Each number is 128 + 32 x the weight over its row's rms, rounded and kept within 0 to 255. Layers, rows and columns count from 0. Numbers have three digits each. The size before them is the row's rms in percent of the matrix's.

# gate: layer 13 MLP gate, 512x192, rms 0.08, rows 294-333, columns 0-47
# up: layer 13 MLP up, 512x192, rms 0.0799, rows 294-333, columns 0-47
# down: layer 13 MLP down (transposed), 512x192, rms 0.0762, rows 294-333, columns 0-47
gate294 101:161126115163176166127100105156190137134149128145155128174117095079140086164161172090103000173150095086168132149111060124133125112144136197092097
up294 101:088116161131122155126076121168127107144118117119154121124140114161128127169100160154109123141115125119156110139136142145165168197068127165146131
down294 102:118141084089156142135111132102114152106091122135118152205130057108106074071094104117119178122211128092148130112211125161141056097116153088101187
gate295 106:123088143192141147120185109101129138098073105087186124071144164157072083182135135092163121136137141159160140083110118163144142201175085157149144
up295 107:091115072075133076156109142139118155154099132097121072117067113105158140163205171168164119117152104103081134105125137138145166168139127135108102
down295 102:086100105141146135105152149114167118159061167130114115175076128123113131111173148095076131164118162119103032104137149203119104205127132123150124
gate296 099:198100107154133128180163112175093187161097131177168109097140158126173051061117145159111127075102120145081101082132132171155106172201117117073121
up296 099:199138143116122142100108113145154110104125163173098148124161085092134124069096152135212123108174167083133176144078129096103138085131162125130139
down296 103:116112108129131130185113126159110125099088095145090168118140147144126159176138142141174088107123136120144071133119105111162184096121133175113121
gate297 101:138154189157110065194138117140124111149132157129109070195146139127179179167081105188139151123095124130147113107158123149132083122151101103178164
up297 100:110120140114084148129128098131140100100131145120169088133120189159157168098120152121136145172133157157163158102163180130132128160114107116148128
down297 100:118136111083041151122163120092172129198112126112178158141081150137052137117132149102157108112077121147037179132149168117123111162139093106123121
gate298 101:132102161146145117159118128103111182086098114143147135158090122087057104159141153122169094141131184129173122047089134142116139111181076095129121
up298 102:133167110113081106181121139143106136104180130136122105123156132106142190102127206135142117090169123106098127072091125148122095066116173099078135
down298 104:145110203107154115117132113120160106124167058173173162143170112131100112150090075126143114143087147111106119167190135096090072101204127127144229
gate299 098:131131164144137187145148101142145165140137177144128144130125175121101127094113143059159095177108192123154151129130149062169137172118143173140121
up299 098:091109125090105085171136137119116149071123140126149076091146120142146135135197149171193122131156095186139133120098116109201093190120123111142135
down299 102:131121137075117110115161180137086126088109120130200151106106143091147145119112128081085125099066157137064105117107150158102127158162148145171145
gate300 100:124145088105097119144116101166108131162129047115145119135157156162174100180129160133064132186123150126104170120087104138101162090105154119089109
up300 101:135126140082106124083090182114099106125129182106150127106165127102133106163113143158104179123089206074063149104185134114160149118095183136116139
down300 095:130106096135055123130086178123149114116123073119183149119127142122157128073126107120109121136141065126113207052122074123129086079126155153107169
gate301 099:109093158148113113168111112078159142150094164138119105068156130087176100140148094132133106132112101155100169094115102127213136108129138161095144
up301 098:113119102054153154133104078120118138149159136113111117113129135180113139152168137130133123139161125139178159106114135122117120173142165129124180
down301 100:134139126121075120162183151206116125093117127144186124116152167144150150147131080103124093116140132080131187098173076109120157153115156124129149
gate302 102:181120129092159155147088118152155117125104177134123126185181138114112120088066141129136167167132174161110130133135130172098074125146162140160115
up302 102:148124114122102097112087067118126169169195088152103093155129114153134132153150126125114063105110162153095134135108130114156141127156133059174161
down302 105:159076120160164177151150135160105200102194157124113158133167132138156129128182141090138156089107127180106201101134104112109164172145135084064052
gate303 100:135101181131161142110111154116113108100116091097181182166042170179126126086178090138123135143135176128119106110090093134142137216097095112065112
up303 100:113124134098134106091130167142085130100113173143148184109081116108148156142178157160070105079123115095106138188101089118112133125107122127180134
down303 095:110134099174098117129157106087107106151133124122184149089126113112116100142151118127106092150129091143141132119157128152147134100115075151108150
gate304 102:154128157163072049091089090123132088172110130082108105082081086109134181115103150125134191148152087143121140089108172098130154088164108149065168
up304 106:113160136163181155112135137144107089153147136109124162151160197109169103061101057129114094214123136139108111132130109191123123138070145095137093
down304 100:131156103091065084196127116098104120118120145105153126084160134117158175068107114123086102146118077129172162119171133107081121152058103136144156
gate305 101:135100170130128082114107134131162117198115142124176106102124147053140174185076131104112085120136158110134121147113094160091198116052120119137149
up305 100:125150154130130110161118114100119174140085074186097146105127077139157197150152191100119089121107169102182114141095185116150146118145082114118099
down305 102:138150112103028103081133130153179142085129135153117109133119136151138190098087111129082103128101101087158110121152104144117088122127172096126110
gate306 103:130112124171103130120143095105114104108085117098083142104165155118128170149101097156139174083158121128103105126130183111098129119105093173084127
up306 103:144164078118160140151176142141172165116170109122122078118147169167127203155171089158169122105157151163143122165113096174093148158134082168161141
down306 109:101115152126125101149140137123126140050133120139146154185098162121095039156107135172173129062116144126146129147090107135153114163129180121155154
gate307 100:094124161136117146150167130152077117112150144163147158134138119164149109094160131123075092198196120117120129172125186140190177114115088078149065
up307 100:107131101148061107165177127127109126115090136107107148170080153134149145119139100103131065178159095083120130142099175171166068162084111107164108
down307 094:102190101149162187190126143116146101068121123122144088141137101172123130130117124210153155146135118128106039104142138122131073115127116162084149
gate308 101:140151136154099116177139129202148153147117164137129132164125147106070123063136123095083105119141089164053126128076176123101126145120116167137158
up308 101:135103092162119144125147180139136140115067126134179132114106126174138156162098134124091159143148140063128181202187156151184173120142096125081138
down308 104:107133148163118128127051127160104098115176137153174132113102047146096166152158121077118137099145202149045130118133082073144107127110144160085122
gate309 101:134096165170165102054060104192122165147143177150135174165129148146086101184152105148102072147131133120132152145108123164122113183118179153204132
up309 099:154083112142107113147124123111116159133145155120144076071096108017117093111119179139083105131085137131173142117165160125080128142129162136139176
down309 104:150146130168121113114127144137101154184124114116141163138128194143116146098087109088160120119240073161128111078164166142095102135125148151135134
gate310 099:093143121158057133116121117154121114187123107086173098162149129164157109146164130188107166154111129211139086161079160123125105129118143113135075
up310 097:134186083147112107126124121123109135156139151116154145061158078101204088142156090088166156057119077087133129113049116142164151087147070145104109
down310 102:128133109155115075127156134176121125142114165172123104169111118165156131090110115155116106110141156106166127144140144173157134106134146125147055
gate311 101:126172124087166116111177152147145102103120129124106153158166090113149120168122125146065161103113076050083142158103107120117108142106111099163161
up311 103:142131225082149087147110189117140146190109139180123136128119115113127110119130156096105131100113109108110098143121171109125121085095095146165149
down311 104:136134158202145119126129155126115182093141109092178132091143083160110132131141158175120117090144133098203064138116118131175079132123104116116146
gate312 103:140142116123110142213110149149124053144100161145086108107151135107147120097141143114143133119080116173097136124122176091141157119121168060157163
up312 102:155159107113116115061128144143093158105198097108142117139064031159130159085118148136129137116104200145132091165151078107188107153116111192195103
down312 102:084129108102108080099118131128109115117178184130118118121118087131154146132116134088113086076133142094137166148178122129098117172085152166193162
gate313 102:094086177141146149085088099088172146092126128127107050126095131087116146087118122145137131119095129193127129171106095137140114128084131135105128
up313 100:130117174081142157112165040097111119122156163101102121119150130138130129121145102155136148114090132184124133128148166084084179189106175108144121
down313 098:150109128159192154141115138213119144137114105158103177138106169149099112113071127096161147151111141150101001146143129188116105153092126104150189
gate314 098:171149159109086126103091146173147108162145120137091155137146134210145089085131092098080134122118133059126153156171117050133162094150153137134145
up314 099:053138148137104146043139107131103107126124093147131085096169149132188160180123175104166144129062140159116154096145167150122090122128068113137080
down314 097:166151094173123108175109159127110112141121147146104112099132149089095116113129134130148193108054054111126123164110101120155116121145114077151128
gate315 103:106163107138122127138158154161118201152102148135159105104097116123125117175152158090174158089127126086162114119074182142146091115186107144143130
up315 104:111142139164080064079114156161078127131101096125133109093167128130134160116140097016157131065098118127122115086117184197173156143176163110108139
down315 101:095075137095179146076141102122218093115108141125116142134138086090118156130070138079141146141120146115130155097168116138139170141135101144088186
gate316 101:135144106119136080081105157139170115152140136155143129173128175092168185122163132127133155149170137137153127120150108138141150114077139144096079
up316 103:095078133111136136146100102099128133083135147094118084136141150135180130150123107087141109146129130125103161081136116180106154184163135127165110
down316 096:136117165126130164174109155177103142107129149130091157045100065130142062134151122135146098087077176105165058122128103147084168091082134129109139
gate317 097:136118118140098126159131153099181120092188161090086106148116086138095137086107103065198144189182140147119137067135111090040069184187163149084168
up317 099:095128098105117125169075046128093132107126185163107119110102133118130129119101182138146135124144096147115167116105066137116095104106109167191116
down317 095:111131104136113139094064121092136107133158127144128134125109131167091106190109117114107106087065133123116223134138099178130145116088186150117146
gate318 100:172150108117139128145138160079131095157094128120163105137167089120028099129074147123164096160192164125108112109149099106129134116104144116182144
up318 099:134134114146165150103139098165131139126142148150096123133090113156181126123181075184106160119121132155092124113092128157130130114163112173090159
down318 091:148131160107115099065149143153113119090082141114158165128043136091180144163144135039141092143120167111136148111135115149172102083152187150122100
gate319 097:118103035132087112066089148130086112086122121114117133169132124144070115110110136132119110152165098061106146147128103076163121141130175165093126
up319 099:137068142167142098137095148134154111081144109067128118141111165168100048113118139140156100103054126094129125097087115082137122172145110129173165
down319 100:140121127177123126066100159115161065120161135131112121183184107150114181123056112122096116120113163111111101149140159085152152161133164114177126
gate320 099:160124147126184097077118187162132125152129101174040190154180192117189167117121125139157163180131140092152137130114156149078136134140161152094150
up320 098:123091143066139154130020142167158184128060090141120152105123115108157106091107214092143146183079144121137119186134129105163122135191175094115125
down320 100:102101145177091109129169153140161171109095164151120115180133163114198160103156153149184103165167116105078198100093086167093166077128157149146175
gate321 101:098175140097129072106108087147139134132088150139113097144184044120120140144184127178112184139109176167125144099159140156154114136123140144094212
up321 100:076144178157147120154152084142150172138135094146134115099133170182145108133128118144146086138127117142076148136111105140120101085119140168186113
down321 103:109156164199163083113083155175090164140140173147107121170129127109113167121121104071135101129129116136053139123059123177063082055104092146155125
gate322 102:130158177145108087065153193091120147096120144136164115126140127142105166113147118037144076113127085114166094061126155116095104077153052139119121
up322 101:135125093148084159158184101116095164163150084125148124149168124152128169159172136154224124138145148126163125109189105176133148028105154138131132
down322 104:112129118137109146079088126144080134165112143103157138106126098195115221105173136073136137116142070130174204100123141135073149184080167103123161
gate323 094:138107123118112064155115126094156146156211062153101133155133108097119115129142119094114134130099174083128127143120141115122117220101101146117070
up323 095:130147162146087148110100104162155134149172145149108170186128135106121143153171099073121147134158197122142160118171140160113137113100130033132085
down323 095:140151133095094113164120151148159116114145113137123087116155131130165152075078157091115105072125113127144133169184108119100133102148095128105150
gate324 096:133105160052135077095154135107154174149129112146171104160184112146141128147175098177095174151096119109164129138102141163125095154150076105114127
up324 098:110111105098120187139160173112120091126127172126152125122140103126109097119137146081161072164118124093084129084153119140099144123088136160143149
down324 090:114144087144106075097133137141100133113075109149120111135154194128167152080125144128091100139143137092133231141115093117158103152141156158122100
gate325 099:139097085154114151133157170148107133139199142134165172126132115112168114137103114103172140134160165088176126144089081164098077067161167154093112
up325 098:137138120143128151113073152150106169188140079123133159113068140087140149074112090113141106144138109215105099068086171140106165167160164092107130
down325 102:168108190124172133129166132126099106133096161134171115133161159155123095110107096104128108175104097196107138103130162116130138132075179137108090
gate326 097:077143110125102110124122112146127126111086122117163146113161130139178146130116184112166138125137130085157096132097124157134122134125138124147156
up326 099:112171048157112120121143128169086155187116128143117092162127182098134134082084157173127097156154100177160111114070069130095156143141128170130034
down326 103:122126076144089153099093102049133067126092114154162111166113208188125180131134123150176157121139115132140117192088099125102098089178156105071094
gate327 105:106111080130143130121111129132159115144104155110153148114075198137154157074177140107136094115121112116103120169145088170125210134172114135104089
up327 104:097171159099131090114113124128133157163125114089156090139150098174078081138094076160105132214111143069093129147123152144105130103116125175123140
down327 106:096168135111146108162122153084125065094123085161094126111167199079102105112138119117158084141138159027124183136064168143072096140146138125111074
gate328 100:135118173131143122105197173162171129157147121178121096134090128162101179109165133156103131160137174113076133140066145156110143106138153126150194
up328 101:122127091150124157106086095166074065173112127139101197114149126109141104162086153148188143097191142108168146095148127109202155084130162082153123
down328 102:172105151119120108155151141120079144104135121155137113117152074168137131087129086125138147137149071103120161146074125200142114124136210131131105
gate329 103:148123128106109155119125135158101057159099081151154158112129095154123128185138158102180142154166159125117125155174142142069143176109132143070128
up329 101:126094149175146112124098073150156121063124059105115090112113113193107123135170171186111161093108085136138128146111104146100139160117124149129075
down329 102:089100159150164168133086074154167117108156129175103129119075113103151189190146153156131166140157158113104239141123130119187099089151108165132150
gate330 100:136109128140101186157063100152122126137158109105130140172136083142088136174133147148073093177091132160083130109063199090207102097066159106140042
up330 101:145152094121110141114105072138106091133070061089107072120169113126160126170163152062109081125177132185075126074133091104141212113087172129082136
down330 102:117090144140111103105197136234147113145144173173128130152148079149149106200109104131146154084107068128145080149099117190139162112140109122153140
gate331 100:126142127108112088105107128166124121095139194181169133071108091160099118116145151174115094120153124126151122088156124173148189104065104112150083
up331 100:107138146146172109145113158158116112134151150193116122150118213140117142133073117058117204073091166146143135117080144206155079091099130166165099
down331 098:140201112085079086141107152173109144057212164130108111082157147108104166084087092161123140126110117099073170119126135102113111190132118118165186
gate332 098:141119108141093144149138168139102133185110116166152153154140157135172167049169117057071110119108153166146115121170108103118148128167132151110109
up332 100:075120158104165152112115114126075136171161090095116113148084195133145175103090165121107174131121109110170152109104148142091145060085121106135088
down332 100:114173099157008093138144155114147074107122093123114114119135127079099115134124036220124077115140156178181053131196196157125173147055113085111167
gate333 104:186136176068142112181114146112201060069125150109142113134129166129121174107060145182182118108179099104131115122140137042133122096086077163155122
up333 103:189111147115121113104114137158134138116099127141137129161137103151143133106074156076139076163103115041090136146113143117091123151136135151146082
down333 107:099084119148111177133090151113121108072071117080068121146173129092157084149108131137103059125133161171098111061089131095153138148116087107077190